From a checkpoint of a small transformer trained on Wikipedia.
Size: 11 layers, width 128, 6 heads of 32, MLP 512 tanh GELU, vocabulary 1573, 2.77M parameters.
Each number is 128 + 24 x the weight over its row's rms, rounded and kept within 0 to 255. Layers, rows and columns count from 0. Numbers have three digits each. The size before them is the row's rms in percent of the matrix's.

# layer 7 MLP up, 512x128, rms 0.221, rows 129-183, columns 0-127
096:149129129134111081138150129094107146095160144152130137124100099165114111147135135144098143165170131143200075098123088162167132105112086112125123145144130119161137171133076134167114124181166083137106178142151120138097103103089138117142141079117122134090139136135130131171154149119135130108132108137135131125121116112146153124120117155132128153128138118112147154113146088104111147116162
097:115141108095115139133141128108116146140118118132087066157078110098090138119126141164183152127116178100131126154143075104110136106096145136134088121164085094120162156103161142134147125120135127172142129171127112155164115120126092157159149113145141114142129127133123139133137121079117100111148108131133186139123113136158121132151132124097090120151147126112107156166165110095127176117109
100:147141124109131138130113086131115151142142126133132129112149135109135089147160111060104146110125126102143111171088120150130123173061097122127093107114141132111135139111124112132149161138150175154136133159137129113143083122123056105134143078103118173124142116088146158128154115151134152118141171092134109153151102094118149130133119142125151084134145160126190117153130119103108156142147
095:142167154116168115117139150120179116148125107149117144128163130161117191137135161156199124116083108095109143105119119110087082111086114125140082125189154116117094161111161098122142113158158146080106141090084121125171149126113130152119091133137126154117103118145126124132146123129125129135109106098161112120155111125113114118128118119094136127160154131105089120096108113120122129118143
096:149113137076100105122141120118142136140085169142092116112098157119105141104140128121106143129157119118130152153140151110135136116109129112144130086118164119146149165130117123130134115124158146107088130155118088141188142119136128154133144093148109104164142047157150064149133151133123114150115143119163049116098119102119155114129139097137154149114130125091120170129154170130117138094123
091:159093122122155072151156128138149124144121146121146112157098129131101110147119138105100116121104135143122189126135118136172142145139116114165135113123156119142104150079137115143156124134124181116113110172134141090126104078128143132113160119095100133146154124135097127100148097190162138157141056112103086141108121115181127131137156121138136132114152131139092109116108099150123139086168
117:132112128182137122147169148153154141172157136138081156114082145125121107162104139116106098095080116146149124117164115124122092100122122169156115144104110088107135110109155156132140171111116132091144128115084101092096147139145091162138153093144131122144130138140138180089141124123124168107163124113119117146101109120140121180143169104107132114132093167141123105129153117138136096095112
110:101123135111077128112161135137097168130087122180158105127099122124128134100166145121123113144157141126122166132151157161115110154117175163122122157150163099125144128142095101142106090109146117149174095110122112079134098131116111109127155133132120075115075134126138128121104102156134112140062125091150172164124125127128153114151155119148134174153146122133132073111139132132156143156122
088:105140124143130132155114065103150119108123125177147109123129067126132183112153120146120112181115120143128147112128114105091146133136101157160146119147159124170157123135152139116116076146133123110125166145122122139084119106110111153161100158119133132164131149141123131131146124136165093136102151087095112142113108159118169102159143130086151109135144068127126090124182150092143144147110
109:151158139108176087104119132131144166149108135125096105106077110144137126104140130096146144093126112121106128126117123157161114145089155085153134162117081126127102113123168101115147126167148092155096153140135138109165167119146084132161086163133108160121174135141159165122095155123102168133153125135081140161145144125113131113125164130113117148160115143095120093129099121086134138149132
095:103159121109079116084121122133151108166130122130142128107107142166106158117125133098078167150111116136126146170131088139121120130137105178143146125094161164091144116174152147106139145151175081155129104115132113140145182150154143122125125135163177130092164133106138097107148086096136126135118103143138098135108162122133155110128133113142148157094171106145115104091145135114154096118133
096:098157144124153142101143086081180134184112120157136129087119111099116128146148125156112157098130152103123122136144152096116136060126112163149078143128147151144123104142080122147112096146119118109109126136198171132170104102139117161145133119115185145115116135112127137159124138140138152157113142135097137139091119128117106122129136140087135114145123174131149109113149074109127129136100
097:128165095147145124098153122128104106137111193179097101151101141150114171112120120112144146123116153112133157134184115153132114142131142104121127120152113150140140148114141176131133096122092141168122132111109107138091133113154089145142122136095133152114119101127152131179104123138172107106136134127075115106142137079074126099068109139100124139147134114105164134147080134118159158139153
096:122118113134124142157119182078113144130133155146106101116137141118132132141126119117154147117143140154085139178177167153178115134144137124134113116148119097143129120112113169164183143132117151150125096130153152095152158096095156125098093114081152131101156087153132129094119149128127138157088120144121162110153148145144103134161119154120139154106109107112088184106144128138110084121087
101:123093106112161113149157144129146147102122169122139099109146129157118127108163100141169148133126138106101152107112148170114100158128093109126114149149140119080169098118146137126171132134160062122103113151125119116148122140176162134135148133131110155127099168113141061113165098114115168143095095088134124110082118156150163155118136159136119104146157083107132109114133154108134114140129
093:170129115128114149105143130106108146159112102134111154096119125123113153120089128103144128101112164117147150110163148132106108117120147122101129133137113125158102058124110089126169134171146142107085146136120110105109127138135116117108187148149065148161133157161101149103149127136097119175142129122099156132145148124153091098113128170152114090109176139082131107112130116094110174122147
106:130183121161140126152113068091082169128154159129115124151101167122149104085112165133141120117123137106118140117132134154118122152135117099108150142172128146157102153122148116123115082131155136126170139170111138139120148164123134160137100122110107158119137088178155125130099133148126141117116081164122128133098154142166086082116107109158118149095181124163152137121132112171136115119122
106:114109127102163126133141104147106144115151143125104138148124144147145137117133127116164154147101167136117091122096093094148093141116143134151120201163113124087106145150135126120063147122149091080142086148117152135130121149135120149138118114135096100107134125142139129137096097128163136105079074078149179132135134116129112162116161135121105163109185115122134146102150116079123114109128
096:167100081126180120106088145117134114124145129147122078140116105148109114168155102117156105104101131123120126153125148118098116122163157180112134094140119133109115147139116111145164126148170143106193164108134126131134176102104130120143104188102162171079120109166127147145133111128112139145156133121087139123110134120114126184131115114116125119113139098121141150172140137112145076128124
099:120149113059169105106150091115121135158113115145186156112160093095130128104127144135090138153142125173146133139154095109150094138114138101095133117112132112131134117151161127136087149124146147126122134114114117114150108100133109137086127166140095105094106126178180119157144175104129130122130138130120134111099072089157092138129136130169121111147126126123114143150097153101122142158071
096:119142109119153136116092105114148111110124159136183097138124137128127102148137132129086163093127141165132097147133150125130141148149138146092063120153124093128144142105093102146154096123103143093122147085152141132099120128147132141108162122164111106102092118106085108124090175147124166117190092126102112127104123104141114147125143143144130130075131143117141118131145146086160167166175
097:136172168139138132107173150148106076117127134146128094086193117132122105115118145142137118129162117153146093106124121117128135148144115102091094108139106145136158130153144095078130145095137072127118137103137123127101111128167131124151162121145145124150126105138089145125155131137122142131138095078151094158124140142136104172178157133115115140166081117144131133169130132147165132191145
097:113152121131112111141153137102124099134099133112110156109094150121130132142125147122188118142090141115175119152145095120140102153145148090125133146092154118146118111105135131126111077113125117096127143114155119138125108152147128131183170132146100126128128081090111149145107119132164086179140065144129122176166164134138138148143083134166110145159151163129125170117174107165153120115132
103:148110126098118130083111108135089191141091123132109089112136110100159120106183186107152158145139121105081119123144159158135135149112126132170110120159161111120093125134164131125148161109120168136139123148115119144122134095149112132109090128096139103132115127103136117124175108107079109143195127141138136153123132121140163127119133144114127142117114113151089108182151124152117075104122
095:110123137111112123143171099189112114157174125164140139123102156087104105150093107096123108148166162153141120103128122165105133083095142146164123157130098119150143146117132114117115113071133123114125128109125133130178132136143106131115095113128154115104112145125145133153111111114131162101154102084157095076133182123101143148102132118093117162123180101171127146113145147151129097119143
107:116144150135142151107088132114073112141108152159153095159085157163117138119130154090124105170145153138134080120117150110099113127122102173102183120117177119096116133137098117129142146106143154171139143146127120129133118145137121130165105117078153173164143104139123117117149118153123076087124160152088123079116113131133164106110140107095124129114140152152111152120090129157099105136137
111:129148176076136134115151133149108137146124099154165131146121149119100128076145123107118117118119124162119132070132122124115149073170122114122162139137154098156111145124141105137088080141121104172159092133147112130145149139118126149130089144173130121143159139121113111151173153098152143124149119117149140164066121110161110148118131080140095162094131125113142132109141136097106120188133
107:115143114153081098092171123120117154088145115076118144124086129134131138129107132114158102100103122139070133110176119129161112126128118133103131152161111130127097158125099115127104116138172115103146115126090098148125095146082130144117128136147115161130154139133128076156095114123146143141129157105129160092137189127146139144136082136104142139130173163143167126175142138162121167102103
096:114125102122115080109171135133121122134115123093150126112128165169119154117150175109159168133110165153147141142155112137128138128120117132119147140109147153112131145107088115111133149132117156070144097130140127078132152121149141115133151142152104110102140151147086115126109108138161119100163146144103147135188089128162144147110189172090162092169090117123108095108096108137145102113152
097:105119133090117108119091137159093133170163108117094108120119153099136171114146129160153136136121137110124149123138116113143175163123134139126123179119159118147105117077124091112114124153136159081118156108139124123125137130145118166105171159149184141154162163111071119117112100138125096145168129127118091112102140109095105119158104141108127124139141153151099173175146113141145132156086
095:095106140151073110093083080107150128147149122137117135144122113118105147150073095088118132112114150163140101137096148157120186123114096139138153144135136146114137160103093147160157143123151115163133127136124172132128134148117066135097119113167137143115139186133119116119075157151116119167144120121104093174156138145130164134131151111130126142122104160105135111143104163119103150144144
107:105128092173130134148132101143164131149108119128176133126133097127133092126133098155112166157114155131158163129139140154134151129120106141110151151113163099136128181128096129161134149139129125149025109103167155145121097168150114130094120106102140155097132101111149165123115160109126120108150096132109160156115145110123156145112131103133130111131143146138106162104127068108117149158098
098:142092134105127129122132093119165098067128094142124142104148137065132143111125123108090139129114128068122073144124163170138114107108092139132108130166098112145157125127132144141120116155126133132138108116110131123103105176148119161130137155126144112134127187100096132130093087123154119132133135150115081126117143165106105162138133156092125162168137106081117132159172145117148177127138
095:081108132136113125103136150100116161119156158085165107122139091123125112104126116141134137120157125160096098081114133112142165116098122113110141146163120119140118119155115097138164100096100113119081146129134108117136100114138151141154107110175095113169118127178107134151140113152095139087099148187153130160153102127130183122168131114103085147119153123134151110085126154170111105117138
096:103128139125162132104188116156131143161127133080144160109079138121159146113112131106149155125125112085092126126121114174101115122151109116127112168134124159155123168121112137112058141173138120145146190122158116077131113100121100131131148167108101128117143142103136134138186144127161126126126112148168127130079139126105120121132155122137182154099118129130126136101125110156140103088112
111:111119146102157183112118128132124130111134108108155134084119129127112122150152140106162121094103127160139162145144113141094140066145140126117151110153125150143117144119126096100115145177145154151112142101145086121122172158140169048105109146069115120135167160147185133110122102133147119133151135108107145091127148103170120145125161105151103119164125148109112155131107112096130121150133
095:112137108119135146131161104082108136117122144117104114089091150121135146135077151123107140093135153129131106140139149120117133149142133182158133111144175107128151105107081108099081108137111192120115096195155129107182126114118125117140121095118081142110128121134169109131145142107119144113159105113150130124043103116131139142138138120143109121128134093095137125131156150094154160134134
095:108128139175147128117125095083125117136107108123172134144135173106125121136098135103131129144083097121106105141126160103150123112078132078104149127093089132107121131109115075122178160181168115138147114148138100109146148123134107130127169112154136196146129088106103124106101110113130102157140116143134130131139112106139135117124135117136141118128084150152188129092136137098139094081145
100:122114131145139190100151141125157107152158133149163137133163092119165146151133176104116159131166116168146115141163150135151148088154113139139146138154149144127120143112109108100126117123122124119103143117118185118147141182105155158146095096116142108056104106157092157145119090104121170130117095138131140096119106140102157099133150102114126120134131099149099137155157092130089113137113
100:100131120099138148135144164137103161096145119139185136088105153094144150131140117096137148159134101132137144158126105125114079077122117105139175187154127116112192135138110136123099125100102099127092105159123145121146129121156118111128151130149123069084118129120108121138125133142094087119121092104153126108129131122137087183153154093138141100138124131105132100147126137111118125185153
106:117127139118135122116123114168105107119157124113165120111106188133140121124139153132148107120158137111136113121136125077124108145109092117121126111151118102130113136099138147078149166130125156070116130143159103090074162161108137135116169114160115181077165158118134141176109101117173118134104133105122145166112135079170168136139122128118121130158144106103137117143122170145131091110094
092:087098119124074094136131152103141100134115156125183135139099145148124125094139160116130115147082123135118123094112126129149125167122110124127164149114087155124147126119112100160125156144174117130112139145119134125075137124143126170143139144082139127158107154106152103130117114148120078126127132093145169136184085123131161160131127116079127155136124127111133100174134067137169142142166
102:096093140142127086138113138146119136111108179105137120122174132110111122094134143121154121178117147160121121135146112121169122152138132169122123156138112118143096153093121139141117147192134175092139129120149135163146120117128125093136168153105132140125123131126088174128101099133187090149114123145114142147145153104068140134150106149095102162127143184116081156101166135132120138134156
100:133128112127093153137136129127156109130126114142128150068159151147132163067114155121149126091106133148160146115137122132175072143090141149167165114156137134175111101105137141119162121110129148126142065140090136105144149080124116079105111125096167137120130124085114097122144115146159146137122114125138102151113135124127135123163125180159125139088125116122093159102120094141097152139154
099:125118152144141100120133178070123155141122132133112111160131117103141102123141180118133190166153139159100106116119117119125135090139129113147123152111161118113097110139087117147108113160139088151087094144113104100138116119108119112099120112176105137145077105125137155154167116124123132159130147149127186114123133132089131162136151177104141113118128144168152138123165138184159137095123
106:104099148106161146112135083142166146125071129129103127136156135126095145101095126076131137127164113109147101148106105108113096164171109155136130108155152178136135112106115126107148076107085138115138173103135117102131100119127127135112145182131132129103118128131136126131112114107092157155147105168181098123116111167085134106130139097123126143111117159151148121167156120097113105172148
090:103096132098151116134161145099141118139086115065106115126151129148125127139131128093145133144140145128167132176131065138149160131104095176143167097143149179103134079128109112123164132127122094134134117126135063115131116146125154148108128059119121134127108144143124121154144133144156103185100125120156098140149155141127143150109139139153093135126113132132090116152115123118168122165164
085:117119111119105110092140100130148128139141131107121100144095174101079108119143167080127138121090098062132101126156098141130157157131115135104132100096134120117136103161134109153100103119152165172131141097159116108102089092125123114144103106128145110156136116125102144158132135109189109103154118112129157159131117154131119110117109175166172162148123140124159152114134151120133109151188
101:162108142106117141144140164146147162177094168104181132138092127147101102175180142107136126112096159138140134112135109115125121116110153149146151158132115125134132104109120143173119098103112113128098125089141118145087134151094104137136132079144114156121146086102098138100148112106175163087154135150113112173136134128135079141136145110116123115162123151167172118132127133178116118151110
092:127085142107125110143148109113105157134131162105129116174098123115125124126120119137140094117160177132119140110098142165102231123121160167102076153145110092161138160130136129145154164111104163165102115092116126103112114118146101163167136098119142133116161147142131108129137159125095154128149140106111122122137140156125147160186127125110152108108144099114127150094101124154129140130109
088:098118149104120063136155106125141118113119066135136115141124102115131142153170131138117115121085103130125132078089122171117121124133136099164118113134162112142150099111175150139110133144154172168137135149178138067110139097115150072149106115164103151163171131124146149147118101113147101141156107113105154135125140121113129107165141139137086157122128081150129123145119098145115117125105
106:176126124113118128101134138098134135119146165122097165118119095153143128117146103120165093127126111161127135123121109083158136161106161119157124172156106149089094147083142145114145153134145099091148172114181117102140149141130080133148151124114185181126136092118124155151122121139129100150147173141119113152138128103157162126158118090130150120093140121119137117137143171126109102114183
097:166136124099133097115122115104114110162119109101142121146139124119148086106150163163126080082148114136165155060118139137141142142134107161146138102184162161112153128107133086093104138160125132138152107114103098100141129096150149129093140127114137158135179099113133109124147131112127143136106153109110098143086175122154092107109152107101137152135103146175110168148129142125123126171106
096:102127132121114161082088161099117156141148134143152117133159146115082167154116149122109104131111174127115108102203146116138151119117124100126152073104148102115133120121082123132154122119151150129094109127141172112139115113144138108123126132122103176165134116074121102156135110155145152157151102125161121104135146135134148112128134103146106106127091163125151174083097158137089138093106
088:105135139108122134153161141116135087140171127125160119125118115139157084132158117120081145103140103165133137143154124106097119139146139175122136127123118173132111111163137127141126140146151093151098101108122159085142118091072122113093105122079143112145110131189109094129145118112142093147138126119171117123159179086133195109134146085127160137119094146117127146087113095120139125128129
# layer 7 MLP down (transposed), 512x128, rms 0.232, rows 129-182, columns 0-127
095:098139137142125108110088162149145131106144139126145095151114105108094138106129115102153162137113192182105122176102091141148158132135127156136136114134141131128095139175119119100111109128090143122156142090158094131154117115114126168132161127144129132143170160129125168125113097145140094105128149132142143115149128137146136120170128143125132148054172143130151155135087149159102111190131
100:145103117131109109122166135144160124131127135112133124081105118123147132153147103133148120077128159157108145133119055135111137124124144122099123101086098152134105168174099142140138154125148080148140190121130106104125161108143097108146151163087135089154141135123149112111131107139109179135133132137135112102164110165138135184134196143110122101130162114154150127138143134138151129166149
101:096123105162088078114149149118087136100112142127101147123169137135103154102136114133112132144132089133130124163144135121162135117122110132153139141156133112121146114124126126141199138154132142102128108135123139134122074149086119154134147140127135142167135106157131123148104123116153152121134118199086132089135095188137135123121092116170118120092138193116119125078113114127158096135176
100:101154108074111077148118104116114093124124089104113159106132164166119151192144145161144163106102122117127164086094150149112109118156151167120146151130105100099108128131133097155165126153079112109148081132130130118141136136135134107139108132096109136099161116099114148149163114074098153087104113095130135085146119111109109095091114131138130116119131142135177116133109124113137132119119
098:103150103099115141135144139127151072097117091135148184153116126118124126124179153121113153121131107136136105098158170153112124114138131168139145113135145139093162112146164147112111149133080120114108147150105093087179146156145094135144149105139131116145100138121111154147160128101150125126145138146141110149134108063178166111121167075154113109099121100089144122116105156107152143120145
095:163099157145117147108115115129129126141146130138158155119096101149134150155085095121161163094101113103117110146113135110117120126149139081094166174095133148125118111124143108175128145093101109113143125161147152163122150129102100148138130112090154147125159116087109129164103138117075169084128136159177114123109145093097154107162134106145171129165124135108093112123117096113108130169140
119:103149130148128128125159204131160150109150100109113105101126159075141119125123119146115118129108163093137132143130122098157097109125134098110144106089140133131135077133158148123112135123111173110132143092145075103115149157136104185116125136112109120141114146140075156119147137129097118106116074107140126132142137128078124157184147117114129113129136159139108088113100107154141180095111
117:133119140134177147074151123105080143157142115134129134140102078084122149126128157111136071105112115129131158136172139177094092120135160110105146151161129128123129153132094165113113080122117113124171129140111126098120117067106137132123134130104196140119098178129160140137119117149160090116137115125099145141157087100138099146107092103155128134127108093124120140135130127115143146137156
104:114146083183114126107128112109152123106079164126140156151066110119136095123133122188129132129143126150110116144114110129136169139114144116128133116112120115150144118158169138148179120153113144114207133107152117098139133105162119192131097131131121162147134099120128121107148107147140128095150108109163160148128151122163067136110125147144110121106146143091116145104137135087094138106123
097:143111120134137160115147078171163131099146158152113124146153107090112088146097164155135129166117113130187129143123166133124139134178134139139163112127136154152128128107155137129096115130118110142128192118110167137143145097117146136126145137114134148176100130120168106096172102146149126121140157132122149094150110124152125157112148128145156145093134121130147169062165127171087114118104
092:140154140159115163134095116148151113111144126109145101095125147139157137123119097080136134168147095129109128122159112150138158132107131140130100151135121156153104135084084095127173139134113110137125119145166120114152120151106175120126119144175129093109135075094140127094160140086130128123162163145147131165172092144183090125163113130143125104131130096138092138162129182141142144151166
086:139114147151103130098118167090144104112141102177088161101136171170161131112062103116109100136132146153107136168119096157120109125120142088136119157105087113158151156118111140120139161124111140134135148129087137144073150159143117147152130129108111132109140123133134163110121151114138166093129106096082140116098119095102169149144141148138129165103112109107143125121135147145175114101174
100:130186120142126120068134136118110118099117094120160115122143143127143133155117154111102129123118076110120119115097125093136119131136133119137106122122121131130126098136092111096090108163095145098096144147156087152095141157156111115117082121119079148110142109113108167140123078124105141113107122106144148113134131116145173106077117140106126098177069143134101119158142157121115119055131
093:112126115125133139125107112167124115129132109184126097116118112123115082100148182150129105124088108122103114147150132112129124145098088141099141146107140131171116130112125155147149104152130134142120096134113102123102125123104126163144146138161110141093116155110163111122101122168114103132143143163100116189155124147106162118161152148118127107112189099139131098157045092103109142172144
096:132150161163114119165110137134148098113100077060129088093116119111076140124111089164083135114141162121140099098145084108140143151097140153142121136151150136074119123130131124132127133134121116123130080140177166134109145136158126136144096132131140097138129110153131132124127133114124082164119116096139120147195132133108115130112157174136115110109103162159135183141107121136095114126118
087:135110101128102146142089104156118100134130129134153114155123110171150087147168138135125115134140144130173128149129091129199162130160121142152147123125152123136145150094124155087062097124091120128137127117113124162121117125160175118162120193132126157130148099077169104118123134141110118144107133128163081154133112156105144126123112110082154157127135126116143169113147094154123117160124
098:157118132146131121134137124121147105132149082126087108129129099144124119119105111105127144129116144133158145073182100132137137111135097130128124180114124092107091163091093122193149113179125133113071157128110128162136124123139142141141155080180170125154121170132148133118147151108139143150130108135063120112115164100126112095158108108135143159141152150086139151115146118111155120148116
100:092117126094092102136175128122168105134151112130138115141163151120087097132122123159178119125178107153131113128127112136137130139148143150141146132077112103139115115106159116142128123135179107114097100158118114096084099140138103140213152129143094132125157141141090105109097141129131124172149149126086112111192107156098137124132124123124140122130109124126129144176146162096097124148111
099:153129159146143146137126147144118138165107133127172106094117118164123110129148134133131108117122143090152112104102149098125120117140096131180104066164130113111105143126122158134198115109103105121075138118139164165134113141149152161124139130074132137118125158132123133136119103159155106162151090086149139148167079120110156170145122138129135084100147164142152127145112157093123130160157
099:121168089114148127126068118133134119160136115133168095127140127124143131137123092104159181099142110096149109116113115146133157104111111156125127163142095148123107149130152113142109123120153112102147096116104130122139107093097165124157110123126137093166116102113139118100084170080105134102098083134125148119083095144169132075152157142182090157133124125140125144116113134111118126074147
094:159114109123146135116106112117148155141151125129098169147149134129137096069107136090151119145118127137084131139151096159128163104101162112093138140114120119102134148131138107128113114071076123156140144151134133140148123148134118122113049111122102143177162138142151100095125114110099163115151096095172138178125140128155135114124134100146152138153137088137106185135159112172124144110134
097:132111124090118129146141151100118074134096116066142135137138130089101143124090102106141094155115125145106147136119107100081110107148121108117131091147119119131115123115139205125194093155102113126173099159123121158119122178137165137136107084135109127105106134122123151149118146087109095112122139141114142110096123142138134138124141121126108177127133112092144110112162123148171167087121
105:105149132141160106146120154118143155142098107124130132149089135169118110117097115139088081122130097135114118105117125128124126112116163095109092112136122114097129157167092126131062092131151108164106121132177132125166096123159133153130112136143154126100119125131162101125144147130152097133164128108119104124137169133096079183141154156122165109194119137101172125164142129147175123146134
100:146158127147146076113071146117119123112138112143119150104142103143129113107147104097167106130096107089120106149141090157129114136137139126108120100126123165117114130131151120180126144139106134136130147105119113126182124114121143108148158120145131111106095110136084191060140103093165178075077134107142156142146162108119111095120152120140118137152104099149115112146148162127133109149095
093:115116118137165162148120154155127091098137149129150109085104101096149117151178155149141107102155083093123102145148096108132143143127136098107098139114130126148128133142139122126160141179094104174120128126119156088134130104157131133143100148109127148128129120082116171164160119138125073167147093153148149163104127115155094108129146142097126117073124141169121159139128105153086139122094
110:091119146166118113127177126099128127120115117098136183095071132135191129149100145133124074135107137126091093122117124102133138117107106138135149113161097118150113096152131148146141127154169139137117121120126083130144168179118100071144121143134090142126115165095134145150102136116096071156130121104161127122112143132161110128139126137112089119161105091147114128165157150148147105126117
114:104130131101125070120137162161088166137157159149111102150131174157140104137147091173149116163105088177162153119081171163105141179116131096126097117138108116131104127128153118115193106108142153136119099166145138150147123143117126145136093145124151126095156136125155137092120153111137111130130126152107147106161122148099115123112113150130173096092121141149101102132125122159129144139135
092:154122127131160084117106118129091127122121138141136111133106144094145129121120095072160154133122097130198123121127147132106161088132170102169139093125093129123111122123112139130109116139106165149154129079136085073139107115127120097169080123119111087143096117131123139114130131144114142123090059112100117156156117140153134119131177125158145138077143109144104134113125134143135103092149
093:077116117115096124139111130087100147090153119145106123111126130157123143135126123138126095138160123202093138129099117153090101125130129171123111183173176121086112107105139121154142119141120113133129143098155136188162126125118099155136112107081136145116129129137154146113130125106174124133147090140157123079130164081127138118128108162132117083147148110140171147137126105162117134153106
105:126127166095140091150121134115067092112156132183142117115106151100142142108115174158112099148151137102126188132130122115134103135123163108109114113122113096106111112102156120119134113182148140133143122158142102122129149151100137145081122121162154149160146140095139119152144098135128152113136193119140173122144144164140154144149139200124110130156127107146111118131122115144153085168115
098:163121124163163119137155141087114101142125074106110119107130153141164104099124094132116139161148116126119138093129136133164112087114136135129150110105140088140128156161131146140147164116110139123123140090135132058096082128144138146096151183130095150140145133100107081150145116136151080154105155117132115148107088123132143126118087114151099110115147097154105144131147100137176077116107
110:146150101117084141133084125130130141121165133138159128144076163139118172138117133132098117138146082122115142140116136126137158141133137073137120214126131111092141137102104070102109138125087156145117138123160091090120116099165092170134132145133120161153139157161128132112117101125073117146144133148118102101122097125120145146120125118145130074154157140114117097127133108161105100116157
105:157131081132157143111090135139111172130115095139116167120101097160125154086149130111191115126118106148167095127112097142097165119089134134101116125134147132117089095135124145139128087143083107102137116148105188157110094129117110145107132113141161118172144153059127140141114072113126096136126103133110119153106144124142142141149135146150124111124091131174136122110108131138096100116108
111:120144094162161092135141123085135103150088108108093164124149128140120157123105153098123136144123087134199104102087140156065115085138132130153141116113135134145113130127122141114118130115106141119145169134078133171095135091115126117093112094142143139125134141115090135142145105147133128144144136129093141148128140140147119133104125160142164136090128196137062152134106085121120147130155
106:106137111124149104199099092126170132167130139176124175108125106114147110095102113120154122091152148152107091118124091123175128127104178131135153109121135118114122115120100106119128149155117124075108124201116146157122133149104121083127111137180145118120101121127125171103118123151140122142136139123126156122145146140150147169100088142083093106125153152109113129143136133148148162150140
115:113157115143142167160087147147134146151096137135155143136116127137130114116110133122130140146095103140138100156100148166120147103125163099141121114100146107101133138094136067075153134150124119083092164135155092141144136146103116143121124112062125116100131085154133120149119068143093157101133124140129121104134106150176158138105143130103175067106095149118128128113121122150103120164151
096:138110102125124146128094149123155113126145128089099161110096109129131089107112095136123071126142120149148128099130083101115168118121086134128187123113145183136183136146112135188154108106116146108116125099130155174118113142173152093133115111130141138133119138107117121164129159155099144095147146122179116128124151098129140173132131104133156186121113130111130120141094132143121082094131
092:142114078114145151107123090162091138127173172101100107118129121095149131111165109143131146126148136108162092113127155100110141108114104105115112095128183145140178146089133152127131114138166103149155117143128064113138102091087091098099118116128098114172166125094151145101116155179115132112121114161103106118132136119098131118133136133139108152135163107142151131103136108111135172130102
099:089151089113152087129108151162162132111159131106124096140066151074100122091132079102111125113158122141157142135127114129114137124179123149119156129115118069141159112128138103160119101097091142093122110135102098170101111144126126122097137114100096110160136146128119148138121117154109122112118130092151106128142095122159122163130136151113119160085142119142140203100125164140123125116129
094:138136094129139148116095129076132156094099106105080140119125098133132172140162130121185104116111159079122162141171105149125146129087130097125121130129172116112123107094148152087119160102136132107131122132146137098067127156078142172158107093134126115149109099124127120121122109144115193118127146140134122088153139113111126140154151104142076129136087130108127154149137145132104145148108
112:112135162131126113114128097118102127169156193109150105113160117146164140131123145155117092106127133074172114111124134152144088101145173118144076121091151092142089142120130130144120138140147106110127110127117150140144152109158125115105104159115160092126117153123123131138121118097178127074140130064138156160107113113104098161088123122135112064121148108129115123138094138122158145116131
085:066105154134139162083133142164135108153124110093123151147116123119154132098140129109085108128166149131114125153156140143153175119152179144101094152136119155144117149145124120089126134130108120160117116087119142166127121126135176115098122183162146094100131121097155100125102129167191100095158128160112114124158136099134120109141140124100142108110129127156097131131137172160146100136152
100:167131067104149151128142128149124138150144119067152071094106116109136165113114117134127114142112112115120126143146142129127165082156132108167150143120119129150102064147117148147086149129139111111155090128126106142129135078105127177130112075160121101101142159114124109136120123101125133146147157152133113137107117133114114106173134106162102144096124132095170079109089144106138132160145
095:137120131185133091167146145164086140144103135095173133131112139127114114147156134163114137119083148144133126124118116117146118127104104139124125135143133160147125134131128158106084185120152120151114108139135132110109070123137115073150147084153123164126123138087204111118143174137095128113155169185160155147146123115140131167099129142082145116099132138125128118118142147090118112124138
098:136107116122148142095139078128103125135120117161156120119083137120133156138118143112180157108136127140177120139132118109098119147129133079076132107134119140144180132138161196155113144131133154103143124137142180119099157161129118127134108141092156116075147109143127120102114138119103120109155103135147150124121133130144120096133076107164130111080137112136146092142096192117123084166132
113:127142105150137108129124151108122136107146137151127121102111123147111116185163117113115053137123079143155143135119087162128144157130119103120104126158102109136142133141099099124090113115129121112150049151145121161120137105141100116142132134135152125154164129161124146126134148099094118121156105152139163109099129142127124146123124127096139118164093092095134093131148208163142147075151
078:177122171068115128151095122158143101131112126127145071116149089118119158119120101138124177108125095086117121124122163121153067148129130105134114140139105097119115107127139139157187145097122129160104138181133143121147145118122120093146124104154128137106169110142161132101122125125113132112109157129117102113144110168115150114117119149107174131180122100130109126144166119161164108075127
086:127112128101087134124090125122163091107124124118119167142145142138123152094155118113105102113108119098172137186104088112122111122151123100140149156094180144104133132122099147161120161127141144128120118137148115155134101051110108118127091141143130116124123104158096099109076121125120119107149142152122145136138155163055114178109135164146149165113139133119093141179117114116130139142109
099:095139149105170138126110162123138165119170122129080158162134149152135124141113128156160161151123130119136148095079143081126112135093125076151140100130148140132116135108131147124168148107120143156155126163073123130150087099133109119133156127114106120105124144163125144109159136103111117109102121098183110140057126145092152137119114169191097159143137146135120117117108136151153133125139
087:152112103109123124128106166167169121096155133095136142158147170153149142130162167163092103140138134126154111100124094146168149155139185152132117117092159140138177155138130145138099132151111161139096139099140104074130091150131143090107146150125166150148102162115142113087146120105112162123121153140122125153120134130100141137133145162134134124136095155120132133088093136150107085111077
090:087127114158136175117147130157120147155145092100154134130063138085154127126138119070111111163087137133124122123143135171160133081119100145090143125120088091165120084142138133101110126173143123086166149090120121138125142102184145161091159112124112132153108126129094105129118153132133118101133146160109114099140113112098115125144116145133108125102135145088161119109152120155096149118133
103:171073085165115153129133116109080104128123139108120140148152126170135136067124092153172088124122118106146129145095113139150136143155107095138132145142120142135141096109172116090138147124118104124134093114100144164128106127096128154126110123114110138141124094118174155127127131107116143124163112150110120119116099113069154074164119122079117121128168117125173127089113113116108124163163
102:101109173132137124143121109125109143127116111114123146145097122083158162111119160137119090174113153116119122127127079148114132084142110158085124069134122142120108125139103181142097102125168122125130146118130162125145172091140137110116117129106130092138138126094111108132201147072141141145190142117149139178110149123145122141136138106169160143125110114122153136158112157132107134099165
098:191119118119131153108163105129146127180126129138150162111097086118144180179134129095126115100135106112133131117070131146085088132139127163144152100130120140147145113137141138144104138099162095096140104138109138130144120118142090153152139138123136134161109150141117139134128135132095104132124106120085142104113131139122139111143096113100151175165199084093149101082162131141152107127106